config = dict(
    num_hidden_layers=14,
    qk_norm=True,
    init='trunc',
    init_std_o=0.0,
    init_std_up=0.027,
    batch_tokens=131072,
    max_seq_len=256,
    train_tokens=502700000,
)
Each number is 128 + 32 x the weight over its row's rms, rounded and kept within 0 to 255. Layers, rows and columns count from 0. Numbers have three digits each. The size before them is the row's rms in percent of the matrix's.

# layer 7 MLP down (transposed), 1024x256, rms 0.227, rows 877-983, columns 0-63
101:142167081120148176117184170124110200119124145126150145077158207124105138147120128140177191186077168142103170124111120060119070089076087142119187172158088141144117135173107107089108131113128046
103:157118124145026121116074152162142108158115144154122129125125097076074080100105098128149140154138162126143103185228142130133155152130162118057118159174051173117069097118142117083146118206090148
097:103092118130114168059126135099089115101097053108149157140137091117111165132165083071060098102102158133128104130135134180164100146139172099184091163149125179150111090143113113156075148145157126
096:107138127149064092122175084116087110119103122159100114107119143116143107092170164091091033172154130147088094131116192115130119101098120060120166195120150102138137135106068096124146077113130146
104:124115147108121119144128054155136116131100115174145108171130143155140054153129094129118081118148114087112166127127063105142089182117114054179066168175095104132148134112103118133085093125102095
098:117108193078103122113111119114125161125108136145160125095189196138149159039127138117135084170100186081087169119176090141120131153096141096077168170066112151052105195120103090091074105179150143
101:143065144068099178155088100114122119144122117110150113150145123154107118071159165136104067156129153113150125051094109120133139162141107092133117070134138072135139099187121171129125100165119080
102:140125134121162079158230099132081093157068079105103064143086122126100140167109125101156125180114162173117155077165103149142114133116121148123131120139160158112155094172146152152127124176143126
100:140119100131096117098170149164154139162128124124149160085064217142161062136095152107163130130130151127120110136146128090122120151093110089096116119131056126124112155048149132094127137102169108
096:154130209121149125165105083132128158131130118137162132159162067117130142125061092122123092158178104113133129142145111107147101129108104141192111149154122140173119146152130138147169081147089103
107:079092152169069108088106116162122064101113134150147121150105173181154108055125133095105142127130097085139121095130093128155151078163122201092123156118072160118149091161163145127097111165128124
094:094070136118115143091087120210136168104082138158095074152123058102135078110110114087112157103125120095139130220101164123116120156154108135158172123089192136126108131074084094103127109112109147
100:095191120126180082106113123052129136099074165111112134124143127150175135110154127145163080207172091095100145117067112119083133201148171082122172082072140105074077185096101106195119075142119134
105:085079124121128122113126079142153110124101140147186120113110111087104080100125086147149164103120111117095159124139170138089116128099196148132084102102105100186075108157100161168138159112053127
102:079105153118128121117108133150082125192143139105141134138200104141109149198147108097122109128171186146104153075139148172119138091129116165106078104176176178148192163155136093170104146156057077
099:104164082084120138096105135147126106123087086118111215121141132125113165116180123087131145114105121123200104096127140135082145159159147149085110090095112111140087130167131085117061147165148138
101:104152149159163144126170101137147138158126127163112112118137112133167158147067082182115158110128075131095128154117165112144132155117053144094100065177126135100176128125155140104231155165132131
103:116150107142159114099127155122098148076096161098159057121096124187134107156110094091146120150165150143172172139142135121126142155137164111107126121075131106170104121129136152130120111138182110
101:143209189158029112130135115126136121126133123129153086132097169129138103124064079097088121132139065157125063129172175128148124128034159084161140134118132120146161170063119139106159162151135130
097:155178144148111165130108059164129154118071069166155146107185085110088145148100125110116124128110198201147159117115136055136122148039181161143121076131100081133117115101146108119143113126132132
104:130141118136115180119146152062151148141119125186135085117163163120113145170126140110076140143155151149084129091151132165143120146135123110128163117154165158201132117144192128137146170197139120
103:052091150097092118081114137174126159144115139107180224173135212095138121106059171114142097107118137103129115108104121128103158119125125190170102144120094136136146084086172133190129110149149113
101:091139125104126149118149110120110180101175044094058162166177161121184163140059126145118083141122160164113167110105145094089110113141123113139104125167157091075141107095112160110116112124117130
103:157138132114092158165125197110192157100161079092160066166146128164167110130127124193135093167131100113136122171159099101144125154120083126155107181075156155143078112100060105102154084087073157
097:081147115091121116136150147110178120066102100114158122116160145178119145164101112107170108133139112070125091140156140174115154149132234202107100182159127136165166152146068077140146140142116119
099:206142123142156122083090122080069154133108138151045156183128139206138115124094155112092172107145154111173136108143155108100134117210113113134156165102041157133166106075098128113168051109117158
101:199121143124095183119135159109114133182156073155104167097091150173149083122130123126156132121114120105122156084067132168127168169115170162155088104129122077126168147153124115153116081179160114
101:174118072096164125140130147120147183109110132152116177080124105104115090107119146099196154153136100159113151111141113129156175147080152100129096100123135174117118131087128165149157144110108124
102:112115156139162105114114141139069122102114119128132119081175138176131134086132107078173098137112090158102154141097161115156189138124135119214057094171122135123105135087090097087149172137106086
099:089122171149163108156147096117096142172132132105116121128155178157144121124099103098150080130134158064160139140127148168146182093128133153098155087078149126122063084098145092126130067127199148
102:085126059106115092130111090092110120121138157100143148111113190124189116125141068113155066137126091151147141186132159125153154197189118128150100129158143156143144062116139167138088119152208172
101:159092104090143158148134110144113105127131092099101120102096149092096119113123078108093136169174146163131161161142227127127076104087167089111118191145107186081143176093085103180099065212100150
104:018108063135145140096086134100119152078129130115133117152136162163126101174115093111102146120130129119160100081132119165120155199125156121196089147179091110137092065131100120153098101137132096
107:123090109118106117148152144123158139138074104136060103152113148104130110134113113105115122065123157134163119126116112147104061173097133088111189128105130113132140146130160111120119135062136099
109:114138071127088174135114085134140097168088157129144182086119104136119067120148127116129114153141152125098120117151147160136089152156100098068128117126099157144147133127161150153093098139111129
098:108157132136157114110091160086080158167114064177099105134139142105098108138120149106095102150123107130099046131168071173174145175095128143194132114125150144091128110144118116144138102106154108
098:072132137152137133169124130178108100082170162108121164130102136081092133155146149142193142123106149077098121143141125131104126104178076113150105146115113075197104141137082101160129108092076088
100:115172141087117079134173116149176165156170155099102141085160173091111155141158162146103130134130113126161121129128143170079129102148079123067112151178075132139147078147123131139165161195161140
101:153132095121088148144145128115107026130147127103126136129117076090146161060139135111150088130115109083126126137139176099141111117108157116164125097162150179134125091071131123154116126120190116
103:102104096127156124120149102105134107157144105120137110137106118134156118089195153107150099112120105121128130120150130070121120152139137116156160078047050134138088136154178090147096154096189207
096:072113126168096101107123119126218200100118157100125160183145085094088077191183105123149107116110152140149137145201119165080146162056083129111195130087075136124109165100122112164147060085110128
102:080112182135137131166131095094142131113126133095107177153070132138136114123151166128172141106172090136143126187091133101113139160114164144145092119159148139138154128175196106128175123133120133
101:126156128166110144170084136121079119072106110105140178120076107054167083097164161171074122147149199125118114144091129116149127120120117106110078145066173061142180161098108087093144134082094168
107:116116160147226131167191098054115118089113110171130132099094189074134151092151124141156072091124139117062174121114139140122141098130141197118129164088090169084136144075128148120112150083115092
098:143122065113143112106117161142163144128135107110148135087145157108171113094137175142143195192138138092200114139122109094087092102170091194119116155167179178098117108163165153102121175108150128
104:120121107106122118127149135096174103104148167089072136100115109133078160123146161131156126154117087163129130157122115141179186110038110142141139120121132197087124160105156086153119171126092085
094:080122130125082087116130094103151119161123148132124134127168124176152158184130159127116152119063166154136124117139170188086105109106099039132147148093109140144138156133141155163128113157148133
101:131120102112118145144134121127159163136150145127156124118244112080157097166148153073212159113126148071171081094115095080104141156193125116094101119098204095131153150107139140102201119090117093
104:105154117129150138170119171156105137160092155096162117128149091141091114126089146106168105176115073142152144123092170054162143150125091135097119109135134150171094162120138140094247067149120133
103:127182069182114150093121139156165118175144140116093124129121155134086081108115102130120115159126103158168137106121109097103099174144135136116125179127092168175127134126131128165092096091125097
096:136132171131126080130105131123137135081153097132106115133123139128169171084128096159125122041138118130157046185147110134115130117114107123146119147153162141103087122047130151167155056146132074
106:103142090159113100133144131157135122134111090158118082116134136091140148113161151170194188172192136100098126160147171089073142090121138138124154111142127085149176143155124123120133135112185150
099:155181152153224092114153101122124108143147146084112123100166079104061175139112090176170110139111106173150096123119158110082116117107150103209125120131137184138132155121097146075085133124089125
104:147099123104117093113154139143131176105124133117158109117204156139087089154104127144167147196089142065078117123097151084172111133154145155142124141118099152143121116146131154087174176122086061
096:152088097109077130153156145135103177173171128086130092165073139105144111169081130102156129080123183103077118138122071142096095143123060112066177103155143120097145134097137124104193100136127099
099:093145131087176151123161114126143073130124119095157167102142134153126152117123118145169134047088144084144110147087109085097141123095136185160110135127145116077160161162183126142058164112074115
102:151110135146096108117104100087117102173109072077128091112137156149129108135121164196087144134146156162169178179135141113145150110142175121161096152088130139117081153132146226112155149092105130
105:131093080157187113120117154115107156085138125149044100174143156188097081081105135161185142129108134132174130148106111123163129124128155083136146111117170124093130121157166163132104097110147123
101:098098122105033181123124140154161148108102136130136143176078108172112082128118135192120158206120120148100094126147170101172076123022126100106131197110071133092129153081142130124118113098077090
099:076125130148144151131202143107116151173095158061086096155099136146137165062174106154080161132110128120111114136090126142135134142128131159117116172157101167176138082134091106114147107052142052
107:144143135058102078101135130137169083156092099123096130106063120120155111125113148140119118138172091129167131149133170151126111090157145121163181133147076129131148083090124106153181161164154113
103:094114123110108129107126208105135100087068180173106187173058083135150123087107169103102155133131150140137101125167120100083076176133083155100179152111100143075114139112080110109173140100135138
101:141144111115090119104159076165183185116147110172142153131132135122120111130106172111106158133075150124090098106162146189173064109092133112098149112142169152118078157110105153153180132114150148
105:144150113176186163137129081126158130164134108072164141151136105079146081136127179093111167149139128117159114120106164151165049158147138138138056111149067049100099117121121072119168104152157101
103:108127192098106098121138136111079141099091135135128122101102107104110143128126120121158123148085127152198113116186205086150090149140153155114148138085127086111134061137141135107148121139056082
098:116112088058133175093149109123162161136121148122129075102104080045080111144085172160102123163129142092091141133106131128144107128126058136100130127113108148166132176054117136171143178164121053
093:089129083117137106097128123169151114116157063129107111148130149117122137128153110160103148112064111141091135112160084129089145169201111122106170136103124123123152177135132143114137095098144105
099:206084155140087097087113168054121109133077149145138079095166122125146123162082175144153150121092188072123158123161135146115186131165134083159147164128128076147150171077124132156113074119117091
099:163135134198071068114139087167123125120168077082077112087155149161132148113114193169089083170100105126120201123144109136056184138159193160109175170115148130122139092130165184140110154166108095
099:065110144097085080127151110133139134121216143143109108126093113129118125120109154167129117108137107086107099047070121131149205119123184134132103082153094110110054143140153188087182130099122079
092:100146130172097093103146133185107158123074095174113122108154155115111141072137115132137136113108115130098113167179154113083071176149139119132163139122127156143144155173108162043091141135086149
098:130195133132077118135151105073141082134182111049169117130139117137192123164124129149097091129117132109185087146083150131120148184131127151108148164144078166068089132112138108113174118098098131
096:135116183127122099176102131183162124114112145200099130159129097145173148079088177158113131108146156126121119136137163105135192179142139137124124144153145101060160138119148109117130066127135174
088:119081094109076111118158118094151231198110114123160097167141119139108141130143113096176062128152128144131138117127119162126109050112158092129110034123051144141126076180056106104091159204171197
095:094157078143116129140136134130087152129155175093121065099214160108123083103135087098081179131139076114198128155104163106148119206144089161120120115139125198123095102140085133163119123097130084
099:130124104147174103197084138092092129170151097128135119098140139165164131130108100119147126157181125128116141138139057082134158098152097099161174155152170173146135101115105120105105104189102129
098:066130096042060190129099112163147109184119136199138085062150131144098104107054175201095132161152109147160118101098081072134086142144134159147134133116097101128141112090116101111115089133135107
099:131116143139151110173145132121084161100140160112142137120123121145129130183086156062143073143121126155082145079112083087177126121177192142178121133146144116145106128133131106114076153104106107
103:122131065091107163139152158119104108151049106057109165090162158059145111150134148176137125089042103139070139107153163159112104122157086090117153134114111154117144103081201117146096170125123126
097:140123122149100123141154120183130100100154030151152169132105127097153124148107177090162078153126097141117178092168190145124157167125106175130129127117149131141169143169134128159108132205167117
096:111136131094055122169170079158166113092125136139122147159148074181101159131108118143162116169159129140170105076094090102160122102122120156159133106097127134153165173101154124121150083101140130
104:147185121096186066128137126066091174075118130119140096131035131176142096109182101122131068115153089120098161136129112120190106077130071131160123122133153138107161132093139107141118121144107100
096:042103128085141144147162156196150136172195097147078097107125080115194172071128108135104112075126181067200125101125070121095120104178134136101102147101114121131102165098098164167136131111039165
101:108115062110098117109114174143138097166092131032126158163142109173116115123102102147193110130064177123092124042144168108090156100130126150126116162137114165110108153134085113041079125155151167
096:205117123153125124096113109100112149142074131114099125142110077154123123135117153114093090091079109199084098173074053061163117177090130131146077099129122095120126153128137069077111132159173093
090:137132105177180118188081177172108112105140093141129166114071139131123125069125088141128089128151157080130154155146138063120189148160067127090089116145090229123155145175141108092120173135081179
093:117172165131124091099117112179107193165130172118138092117157111098117188176131161147098110165130090115232134139160141166139097138130108113087115122125172136136119159132148115120141112100144095
095:121113159154077064088131131099041133136165143148125127120114145171153062103123104088186134161162120111091141149092060088161133136097159136119115146120171074132151126077156138135103148147181151
100:121133188125145071154149085084151159202077142124151114188111149170121152133122106113088113113122143115080126103150066168134148115162152061112073131120104115102119161170117123136123122076171140
089:119103169154136114061099190144133177187148086099089070167149160135154028119129137108146155145101164083083134058111084102133151155128136124134124122095077082128165106121133147131168106112138148
100:130158094153134121126064100131137126127089162142113103064156190099208081104078115175099102078145126121181173128085173111160134177133153119133081120144096119104103071134063124114105139126141165
097:112111146115070138058091138130172145089115116128140171153151105145142167102141165100079130164182128050130095205151113145189178116086091114112156156141095139091085051088064117116145151108141204
095:137134181122147113093092121138108152175138108124080144094092166118165060142142176123119103143120103153069000117129069139123155104099126155129083120119110134162112070061133072109104100103116142
093:194099108139122116188148116130126146115134149120125102108122197107148198088133140096148046094119173107155125167052127160177148161151140047148080104094085116120167105127148113124081133170134146
104:131137122129089133167125125062135158045159068100146130143137101105147121178113086062109120143059085114162116115150103179081102158144160133163163100148120139132166084137161114078122125095188133
101:103073047191114214108142168178109099088177109143118166124146078107137159115134146162127115151145186155143117135121133149131195132172090164161176176125144102134092123095133183237054054130103141
099:114164124175086117176115099125156097140119130123149127114142140098155194159162123048132107162079110096130163164142127141191096150149134109155146151110058127041155203141101158116079160121175115
099:134042129179121208165152137113068168117129094112101097169134155148150117117129112144152095092139133074133123140135125139114083068114113137135168120148123143111117126168171147149095078102125127
103:107125159159131166094155093177111071118103144119115118055167165124115103155130098100172110125109070158152150082088083102153098103069041092118112129147143105130108101073184058164145141110143132
101:180094118079121054102115067152117111091127081167066152116114156152100146146118168119149161116039189179126090112224123122168123111146177123122120100127157147117109146107142127075196115151089085
095:119147138110102143090109146128154131146127137134079120087177118111188115159118129163102128030131175120057117098123174109102166204163125097139120175120155141151151113162060150120087117134108174
102:071134172188113073191099111183118121138094131166117132094134123102104100137219091164160132130138091150117091147205084159137096142137135067139060117130095093152095116180097128144146113124128154
100:108117102077093170104120085093132114068142111115121075157142147127152118067145054128121170149114141157131188100111130108143169182156089108102144128163150166156109157118142127074189117108129114
102:136156203109151143196124125141146125142084127096151045076109135205156096104101129135142151163122129144081112189130138158116047098123150162086086102169097104121085087135077129092156107148094138
101:136132095146167136117215124189141124123136124115158139116094098110173123145151198139077048112140091086144089094124145144056123193164141186134111106152114108131123173166078151079098144090106160
102:086090166117110143105127071147128121114130133158108121073090129097195139070180072136100142128151132041116110133180124102108129179149080125141087144141162042126069125139165131138113072112145131
103:143122119105100112145064195135100124153141182108137097152130097087134118139131121143100108162094137125124119141148121100122114136073185077113154160108166130111104170167158121151148131039102102
# layer 7 MLP up, 1024x256, rms 0.228, rows 878-984, columns 0-63
106:098151156148108157137140147112148129088122122130158153141096130099139127148147166192144190110118153148124082109210124148131171143145116130120166110118143168148130094105137138114174125099133126
097:098066106142116156101152078095139173162160136124155129119133087210172176115157121072124159107112108078155145160077109211117079129201147090108102132073098101183105094176156112160139086188180109
100:185169088163122128151137123124113062161142112063056090039117090119103136123132101146126108196135096131177136101102161074144159135097152121129124053120125150123161097138138095112151175086084120
110:102096156106124141134132091132073082078136097131170167118119179064159046113135166128168122109097135110149139159161168132203127087101116136117112167084130146148136098104132074116114188142101157
098:121145104139119146105094136148136135143153111143084107099157150106163156122126106088133116157096107117100126128119097190170114179095160103096113128102168126079108124091162111063107147132124078
096:163081197092136139119108142081159187148110104143161106173114064148136103128132120146091114086177147116170115182138175099151131093151143042083089138102022065105101126143134133124102079163143134
104:073149145160124102150182182096121196154114118140141121102070117110141172112115105118122197152119081110064147114141123113135067141109164094140099108147115092128081123125134114161091140165144118
103:125116132153155111173094155210084127078124132136107143151132087112119122160149052148119101116095123069097094163106133151135080147104146136087129171099139152077139196126157126184140136161153100
092:140152095110079162133079105141100120182099125135072132109112187132085094012136155167206132151143165118130113143113141070148162104125201087160118084101125112159144124070125131093070123101101170
106:104126136174135111135159107156189104165119171132145138152091142107124109159161125119131099120136080152113141108139175126160140163112117127130035154138072099131134114151143070100101125150169170
093:089166109161099150133127140188129115128134110136106156149105131139094135113129168116197085128144131063141152129156162193118164121104107139080064146151096142134090109104103188174136134112165134
098:164094135089221162120154114112106139141145113130205102114105086097140140119101091142118090133196127081092072159152093108132101093133153184102146070183141161132108110141169133149118130139107091
110:119108163160069176159138149130164102157158115096164153130146041106144138066185156176134128140145126160107173112149152108149174084029166129135111118149120121137113088144128113135144109133140127
105:148177125146139139095122131100100133098119102211150145121152063063135149109160094117150120127104101152182157135124090149166123100147152139120117119133087109119088045103081054129136097157100138
098:150060152197119093150084128110098068083138100105133104091165110114104144097139102132124167138141151143120136155123069107113133094099147189088134108117128113137116129104156168137094146132104162
103:138150139120139128140178126150129131083111097131153103083093093104130151114163113123113126157140161152091140119129087122167098159174112053083143161117154186177178178114152148148150182152177152
105:140086222189168122132112113144097165170089097113142089168062112139096141144142161186126118110172128118140131145090086137150149129114101125131080097145164086133153110182131151111162141138103097
103:166141164161137171144143111158129102145139081180129138143108150132195198108175155057170110071157135066157112181125156124155110128103145196108106146128160104134129155150061111145150151119085088
101:156134117092110184129121137095153170122095141089145121128165152140169121104093115111112082150119183195151100140119047107147175137072122152116160084129190147123115100137172140081104155094122108
098:137106154067141078128147133166089115144190073137123142158142110109080144141085148131102167126099115165144141153094119139136160088100106107106194049102081112098121188088142188138170118146098143
101:071169182137127046156114144196128144144128127132158138164121058137179133137103125151131136125133140195138178043138186100104155086070112159136073152107090112123145066152142155073114158136126135
100:161086183142129117121140116143109165111159128151092079123140180167170141118158100132094239141153124056126152123180121161128095120145140078127110163127175073083116110149124102148118177187100116
100:125149178092155092159152068168120112152138106156208131111141133083098127122169164186163114220180128181156136064135075114148188093154140166106104141070152134112125146176138103085076175116140090
095:153135121131101194081108080102157092168085158095149120144105118152104126146168158130187146117132162158181084122115107096118132105126171121137153091139145150177135133164098075124155145175121107
100:152182189132122160123114152146119153146067079165132147091145070181124092135151130169137139085164146126136126111135194160122180126164141085132112142079140086112155126063104115073138160078090134
099:141065134114137109096089114120140157131155085095090095054070128128093135100143102094152195133075076069108130174098128102114184117200082187151113158099201121118088112111141111091091155100199185
101:168173058167151114155096094132104124132083197158108104083115092120178121134187116155159144145141090184110107070114112153120153089139128111080153116092132096139193099116140145045169174172096129
100:166099139091136176140152119115145114165121145170154083117197148141125175106103118158082139114164150169137102186157110111156161121123090137119131101131087111103137092120133145100109166133144113
099:140139182159144153139109112134101131148125181132130138125111104055169148105150099144181128110142090150036116084136194174168134129116150099123095137114116128105111155141170161064087137089062179
096:095133144131143094111059179095171171161128101137186133132110169132125051129200099111104121097153126139102104112127114124088181100111148152119097112168129149103115090125054152121102142158144151
099:077118150129111111090130082166162102069093059132103118127127118128117127158137164161167134180122076113086147099174134169127070109121139081091175082113140135107116137121128121174071082172131160
101:072143132138104135117108092066144175117141053155155127147104168138131128148106164058105169106152117100125126159124147119080129144112145137144127076171153103164140111168164118130117129160148101
103:150118135126095131167062165106145122107084085122106129150125108161090165136072159101141132136125192140092140133117124123138099138148164150124086154145130126129170078112162132122072136086105157
104:127176116075158185129065072085053133139122134106110116055147187160143069141116156157127110121104147121126102184115112052123090132214179054092126158114111148187179109157183122120109149145097126
097:122123092127143101139149111151143115182112075170221129169111138098071152112044137119126081109145130095103097157095148107118113150064132172079120121139117177117157142191166105124080124084117098
099:132155093184195113167089186101115184096140121079088110177130113170098104136168176138168143140187131074085118139111141136130121206135098106101101097150123104123097106159151143121066095074127107
095:127129069122130136100138146143162169154112116100134076108135068181142130123161109107128135144144138163094182120111108138161156156160122152122120095051101175087137096075127093093107195179119116
100:103162108101121183129139137124140117211156102097120104104112034168126086125102165163155132101160094079073116120100085063138147139138137163096168134150163159179115179107178176164096112124129143
103:157110126138109206126140148144129165124165182089135125212091131097107171142107075098119145149137094097155151170131056087158122125074153122122171119105160079085145154129099105110140140096091096
093:111117070165111116094119105139143168123125154083112098117182145132138148152082127104082153106142122116149143151142112114104198078121120159104127169135221158159204144121165150124152152069118161
097:123173140160136191146090142099034107106127133105174075165105103091109148130118136146098158119115071175101115127110129114149140151166057168141119144155155082128146162097100116109124130109104091
102:128121189125117144163108127107090150129122130132157160133115158138089162194178152164115123171138036140111045109094093118092061168103119087134061181135133137147091134088128110120110151124201121
110:076215154111105154154161130137089112101123095186158120072133161091108145104136132084137136190145147124098115136125094186118165084098098136138093135118117204106109103135126118081140143147142147
101:082139123181108144105121122196104146111147096123131126105103117128122085102138112146104119096133118121169115180136131156138145106156130152094156123130133162153150139120129141138121168085172125
106:114120095130177096185161106150138130163137156130107153124124166146112091123160140080122171142095149119065121115119165156124111061096125073138092103085157110078108092203131137176124196154132146
094:183186131129161195115162109087105140126164169147134145082073151120167089164110096141138126126080182100116176160190131157071113130130154141142153125157126116129127147052121113122143090127100191
101:157135129133190036174172160099102104126151143110155167172118133147111111166130141108160156117138109074142126095123130114126087152142106073094121149153189070154151099163149135119118097140120167
102:114114141086108085112154113119159154163164132130137134134110105111169125097187141129162091170093157156151129101148107065148135140160128130141148129144086136122136123145150098094063197127165124
115:120113063087162137104145129121156155135162133097113084151117071137117132099135109110167149107200091135115121098087120145169133170149113161128147193112079123154139142130111117109125117134152126
095:118137146101056143105175159197140142113113095110134066105159110118147162118126109122133137095150114142079133149151150111089051163154154116092119170140100111145163137093070130143115135172095143
106:134145122111065161102184159100121138118126105191143114071101099149144154142066134120128130125154118180062176191129149121127156123095152125114127159088103083147080147161063109122100107141113099
098:152144117148152133164133116144155169138143112090108170104084150138105115116144123151101109113122106100136156127121147088106186142119163097086159210106085104136127142101157162106143133123118118
106:147179147170150134098105140152120132182106173098160143075151147169149115171145048162180143118172088148108106051176143136079142116115141112107123153132134152108191120173098146160138076082158116
103:079153128135110154143173155077125083075097127124106121113148182137160157070088150144156149147169142143195139167106055150098073098196066123093129162130103124160070160141132102127100121137122164
111:178135154182115146166116115166173095116186085096137086116088111092181137113139153156109142139089083155124085122072133109158096147082177147086132108168137181126093142125118133168169128112139167
105:152130126102152133077135079091094070115086151095126148084088142126098162115138171148142103137130148133117127093133159006142162124109106149085096147165071135192093136193159116094102152162130093
109:133081083155206103117134172101117106148212126085172162130067086093123147184141125134159109127105120100106110145101136133125103107126153136129102101096097103101148090149098131199129139125087138
099:134143140080079108096134146173096168122064083187118056138174076161123157115161068152130144171134150126074152154114159035178159080084133152117124123109126098082082132081125099118132103109080157
101:104133069115124117123173125064130147098097172126129116148095145187143155035165109112131131165137156211152151076106176142156217135144169093149123126130169169100174116072123068180098147173120102
106:154125106101156155129103087057124154115122207161088105145170146125074113116161144111101055133119104161159083117134131101054151118146125106097062127141178072097131080131150162155101148130127143
099:137147145089116160183154133141087083134098132081170133151092097166155126085115118127161119136129115158150098130123083112065067134120053100155156174101103147116118136118124158163081187159108128
097:155146159141130102135156132118139135133117110168068123102124129142126152096141155177192153123100080169103113121096166188082126174048128147099061077116135133146149144139179050127116127113086098
107:160118149127165087172131132175139148154133106151091091153121135092085139152171120104122125115134146120136125160156109156168167085110117072084142113202148117163103159156089136138149135128186094
105:143094136207169171120190157103125100097086165168126069218134111135122131118124104096138175091096119131113147216134124173125154106126155159147117074133130102189133126195198153175146163069122127
104:105084158107162095101152077116092181088140098150139123108102087089077137092175150167141121186129123077072104123110153135140146115099158150093099071134081151173154085110121138130155155157144124
092:132149097125153141084130117139172133103157096113129086087132076168127115123099135181115144107128089148166130175082151116117099165111120101096104184103163084136130132136055101131126117126091135
101:144191129150198095171137138091105116128069127163183142098120102082059178099135144180162124173144114109097165159100197054116172131110095121137110129130174044087161155149092134174133116114067135
098:092156133101120142092159122132104061136128092115117075161144149128122127127128123087137175139154122135176153078143144183140110079140156159100103090151127152167153107117062192147067101119099146
096:131160105082126156080181173097063117173088147155092114106145175136097174130047100138100136144147111094096129079125173140125119073148162096109088178117108154118114120105119165091118182180183144
085:096154159092145157166149187195155113122115174103156133147180102150077163137102124122134157124085141102073170112092175130124122125126142089150150103181119099149140137089142084157053161121102126
097:123143089099134101135143074114134100135118162146089140116096088164154195145092121101163155128128105155155093077064095120152157184125150068105150115148116143162075117112164130108136080106134190
099:167148124107119136157159100148099121101131125181145120157150145131099080142142122140142130201171107182237137079174200143170117087179159132135111119138142137095109138151096130123078148159108101
070:131116218118179205126063140108163083114134134094129127151085102117134088149130154114133174117117054135142129098136095109105095178154119101102127122122155097172168119133186189149160100094130108
102:164080110093173098150137191163094074104183184171163128117134145123136045090109098173089118133163180100139073108123154117067141108137161129117106143156152140096094096099093103123115171202163156
100:094167139097112097141106129138162137167113100132154146168152084125123193119090078114147116087143090144123076105102127135051115149091135105127153148164108117101115105087099217144127135114097141
098:150128132065134211097162112177123092141160138088157136068129153137112175157050149150110138138139154112131111151178115140162119200136117132132104096193102146091134122119135108206151131215098156
096:155094164144112139162104172132104094061111172105092113193145132140086157150129070062151143147139142097149183121127089178188122185156176057144134136094181159117125138109155144121104161152114150
102:117173122130132130123150103131154082136055141118109106128131094121088154122080127205144134137150116216115149107104162059096139091104103101181138142097157123105104101110160126184144137122145157
097:163091130140068125143124082135118103113077196089160095083146081141085132104177166136107153148084132063083124126120136116147090110140094132132220155133142113146129121084126137136123095181109144
096:079113152133117192137149155181092175147153110109157085161066147145134069109128212159160100141158121098132099098144051156101110128156147168148090112128126077125117088085131156085187149136129096
104:196122153161198148110179142126066181144183135085113170101138079141130107130132086124038116159151129128121137157117136112094114142085151144131124139167094105097092101109122125132084128097168156
094:137154100068070171125089108115098122065174108177152149091179101197095150103141129123149125177079134164101122116130161135160086166133180124088093108128119102152120127129124126143132149115078192
095:160056172161124130146157132106161123115112133156129089150092089132122116148121203130134142122125117175158107180134141145136120117124129115140102109125174132110126190091110111111150111124162180
098:151140139156067124109095124098149159132095176055108074135134183200105126103161115148132130124136088169091078112061114072175179121131124156160123150185075095127128124121116112110100114152136143
090:135107104164110148140080129142121138149162177128132142183113129098053105141125147130114091167113159151145144115147125136089105098155129084141114159122101136146095121125171147108091126164072147
097:104148141136065159102127139100138114139087201144171157118114166117178172147138126063136161106143094138179101136110111174118080141143113120107133107057157103137097114088099196143120119129150166
102:159171125071136134105090218098148145104057125125106134089135134142116147173107149112157137143125128141183125124120109148061138146153133093099114118132125128125111137085120122147078114143096070
099:158165133163162129181177092130090178115131185152141168113160151140109166101191151147147103120098163124117156144109148162125132138123126101107146086136060097166121128124182126136059102171094146
089:128067072097111144154137109137098118138130179137112169150114174162116135084152092158192121097128119067132082153130155189126108123157170152070100061122107052122151122123185143071165169106115149
101:083132111179174129157073141110179146114070109137137124109123169131115106142169146099131156114106124120142102121106102128082145130183136160127157053138111169113184139128122149110167147109194132
094:134165090143127133123132135108146147155083156156149092137118114140102144172159140086138148165108167107034098129125189172145131115072129088129108064135074112067107133133093078090125057176103103
098:154135115133130149065161124093122098144144139215193101077066119132125105139099202116120122052144166157048113111132156145178114118117099134156111104127153062138114185189156098140128127136154134
096:083176173134111192155125137180158092090152130141187106135077138099091177092137104112137139080097107133109132168153143150155118119125137184098120132143215150183136137186161116136084116150076114
100:180142150104175163122151134137088154149098172136148120134124159098134159175105154093081122098138098131152121072116174156148143094074127134095132090108127189127119152126126122121055116135112129
101:095074143120068128186125114121169140163140171094117148166119156199160178105159121136146102099125081155121104094103151094133119072145122096103089127165165119191119149206153107152132092088087156
101:119160123082140155183149124114105123133063202131142118145129114098086152077156090134200121175198183101109151149222078064153178146107106143116175109162139148038130122170110109132152120186139113
100:130083169154124148167131139153074176146135087127146099157163153116120116107116144151165129123117130168158173110135069122133164155111105114100160122134118174088179065108171123153110146120111210
099:087107134153116143177106115139139200159207125082133150140101145136092098116135131152160188179154128139080115137144172140052108128127070120142140110119104122091156116071159162157177141152139125
105:177133090106154136100084116104136122088118097135119171116146125143108136196086112134130151192148100129188202185188089127113157139179151155153109116135148079136150108140097119099147132133136125
097:095171093200165141142149147123131046093158093142120102128142133112143141098141065061126113089131169186128144088095186106152120151104139085129129145106126161097075137112161136164187140156126123
101:133170091125126194154160145121135101172130096075136126136095110158083117100139104139062115127124151122089186152109210171118158096133086085129119131101189111147046143142115130151112122168112099
098:127115082106142161195125111193100105148192128131169160165138158148129094122169133076158097187086156144085135049170088147125149197141137107103054077118112121096097151122151119150092174166106116
102:111146136102126131155154125150123057117170130114115104116132117117164067155048120144128165154125151131107092112134134152115118121164172198148182167115144075165116141060151133118112137160086153
098:132063119173167120142145093112055116114063139078150071095095130146113175109153097116119145165139182061167154138155077147124125140159152092130110088130117124145076126121091150117148084173150186
104:137137125155097133211162123196150045121150075154159171140076162061096138117083141143172111147099145091191137125086149129114098125120146119179120144104113115125121088095095115152140131129062171
106:156204091113090114121127136119130125151129072130142115187137111137104130123110104108114102117120102076133123123162128144087096182132117142129129163079135159194140120101116131137142127180056107
108:125151122099089127148201121118119100167078141134081099149163130132136088164127086070102142122131171136151131143121146064131121107124127082083128084173130140132110116094157087057139110146129152